From a checkpoint of a small transformer trained on Wikipedia: a variant of Adam for these matrices, 192M tokens.
Each number is 500 + 40 x the weight over its row's rms, rounded and kept within 0 to 999. Layers, rows and columns count from 0. Numbers have three digits each. The size before them is the row's rms in percent of the matrix's.

# layer 2 MLP gate, 448x224, rms 0.0633, rows 378-394, columns 112-167
099:515500511453529517492525572533531552469529476518501477560492517575532473451437548480513431469547500435479548538447546518481532522478519512568564497448495465509569540400
085:405519510414504453451429493530521497583483508397511528494530441441436537503474479552453526508491428532463558483407527504461482447517502502531528513458534505500477498521
106:511504445477529468505434542513487491451532500459502459549480447487500472466465455570484414504540533508522525550483468509529517495497503496518538576475555434484528533458
103:529484445500577448489448537501488528465523479456513487550517438452434431490489551516498491488496494492483579545489559529495500489487498507490513538398480473536469500498
103:549426488538519481478416516497484493547534542481473488555401470478506490495500539509534511448552501439447542498431538509489552544515514426487516530446470483540486549429
098:520447484488535548541486566466502489445525482543513486537410519525503551467434394454403537502507440453513527505456500505536486515502519477474536555547490522405523452504
100:503446456540499524485414513565527529485446409443464576526496472594500440482517417490488468494499446478482489463565475502475570427509502442539473514457468496460556513479
091:479459489530446519438492488462506461503469517495526505526586519439455458508505503472550527444505504517535513453543537479445426474421432549493548445493454485514527508519
098:368491556479527545470474512469494514459552512508525501449511481458505482467497500498464521400533483526529549595546494498450547462539579460463504533454462526525448549460
106:487490483533531480571469515424518493418485397450481536525410485456454549473568514435428473459501533538381494511488484505536559489514550455500474480557514536521471509498
105:513569490442597482537449441569452512535535546458507461532473548480510500423505509517492506447521550457496515541506510587506436473565541415508431482471570496432533510486
102:457487492561560524452540515514433544568428474523471478493427492548529533464520492549500521533460547451495514470505490510524490488549513490462532546477515488484540499488
101:473477513495555415547462471488554518492435490493476476475455471507499520410512546521369461486485473522463519517514513555490505500552466476423581502485463506518434485527
097:468481439481481475480536539495508548481516489461536486523463460484451474502533522572485458472480458555482568582452541604519486478559514521478538516505558472448534476464
097:526474491521536430485509504506512478475493485486457481546469467467478573489534482493372486522532452459470517526519453467553508424537586502494450494523473538437499536481
102:532512439579534468493515498486485468477485449434556520513412485495454424454553496512426478519532549391510539470557550498515511481520526475515469466457509539521514526444
098:499515453494522461550475559439432470519464524472470462511501435537417537520511402508416450453489529495539515527478434561523532527581484423489506477415501460534514496582
# layer 2 MLP up, 448x224, rms 0.0646, rows 378-393, columns 112-167
094:542461491507476524551488522525463510486527525489482469565414521560496603450482439401502511447520499462504563448531473539416470484475566465511489548418556499478498536496
077:408559475478541522442464487574531466524483505444479510490525457448484472496445558483486501521506532543485557528513528493518486460468449560539467498458601502528516489538
109:483526462476487518479504449515560502495480489453486546405486527510470579482523520522556557483522401500508509457530548496435503496480526577506456491534475516563445409496
105:543539520464478460555475522479497522501488510502454547508572479473454449517496463489499558472522458537492445509508450564422524514532510531549533564471457463512413498524
101:509622480446499495490502493506477473495499515540490478505452422503511444554473544523560511522488499514536459553576499545486510572452474511514559514468519503566483550550
094:489477460534577522466438576528482472536479481479486472528443508536420467505515528509501604476514541424543464523537510542473524435519462447548569449576555538540475528458
099:507568447496559467484460474482483445460561581554492461530491445467479483510535566533483529469459482520517516579521535483517464514459574539466511497463481536427467506575
084:498534502523539489520508464507558522447492535542557561472531492523525453469518554558428452542467436516527513532462508473487527426454526553520504428553458492511443515477
100:442474525544518571472496505489498547461502508550533475544473599524530476577526504459499519456527454514497485546537488460530470435507529543517428494552498490513504538439
100:467519536479459511440536461505575479563572570506507514471570560462474418517479458544542526513521498547564474497504511469496376581528489456468496529504493534442559495642
104:582513489510443506596552467504460517515556574497481454526449525526493531507560419563448454483490480503489458513507453525435493499511500428508473427539416538515542444434
101:512573451456534465448439536450512435491555603454554487462460476452444460553496453472519484497512533574544538518477521540524483518486531520514412506473571417525520434539
102:471581481530463528554535466511546480410437499528560484489485480457551545530528529441488507470458479521499510524513456506468469501426492510528533466546532504478532503470
101:526536547497572485535524499456564454529484469478483535489545484474521512519495511483427463519458511504472495460534426503505493560526460498537478500480482482547481582489
098:548500455433491525473435517464566519520476445562491498515534472437462437507464497491518536458536542516545512591506525592463550497511459493497528519480455484578565432472
103:459534492551511536518416493454427520450603453502505510515444489515533531517469503522554505453511420437440502462452486516538511483549503473615524455546561480539449533456
# layer 2 MLP down (transposed), 448x224, rms 0.0524, rows 378-393, columns 112-167
097:478466515492475568446531500499464520489439536476517580478548473496515385484533456516512414431521500551450485480508446495540553530529515512503536457499481443423483539471
080:480573514536518505501556551493521531549490527551515489413538559490469481478530465520569513509506447516517589464490480476494458540501511608502473561535533490486490512558
105:443511514532464579474512489439484449517550491508472449525483515557504476463558493462487462513550485458499449529445488495504557471536575474512446476484474459573568527465
105:447548486510531579443526579508501485555433495542502487514463562531500526502516435607508435563407483419506475455476514501568479579507534461473500556469513548520457518430
104:482500503482443585480528547509552505504504507502564508484470540545499524494478463502539577544512403506490491550406500492549415459478481476482505495471535564483558463486
099:480517538464539418483506516484492515552518400473482522460476477570517493468499504548519427545473520494487502476459480453494492497591448525464423515516517469494503578560
095:538450578498397526564450494531537555464415476454524478547508557606475421504497474464517502520510530475515593489506499501475507501572539479539481539433466445477464534393
084:562483531470451485540469495507462503557449449499447404475447428430496503495491492573518470471498485500510468479502504529531487495590457455518499503441495531473517509532
099:546474484493514500440460422529474494561536525555502475390502485415486499505498488552477573414537469479498442492467503542469458573473520531464513457491463585511531511541
103:533498476469519508490497477559406477555455521517482471509465408434535507476556537414445529525430506508500525543488453552516536518526552516544493487536496509466479480510
107:420446492540523498429545495512540444452580485505498540528573507470506484441481548465546453460459481539513413499472510445532480463516484502490503532520545427483506526495
102:510460483447511556448505564536461464548486525488520511484549526514575519448463516498566472541525557562510482568546479501493503543535459474476539460472514548504555530484
102:502528593479548521530488557497498497591481519480499484528498514503475478504465550522518514535498454423468476471484534547507554484528489472520469567464525460532495444555
095:497485466535523488486481545479477498538507502458511523446494509472533486467522534488483492591478517455455534538618517504462511448557449496467513566510507424487552533465
098:468461484541508487533503493522442486482560497476519519608568509493547544496504529481432518526378433430527530526547514442478460429512571412511460484528477534509431530528
105:532524498463469465486587458484509458461449483572523472481530472509505505438501493459509516469483547520524450495557484425508520501484508555492477519506453483478555500519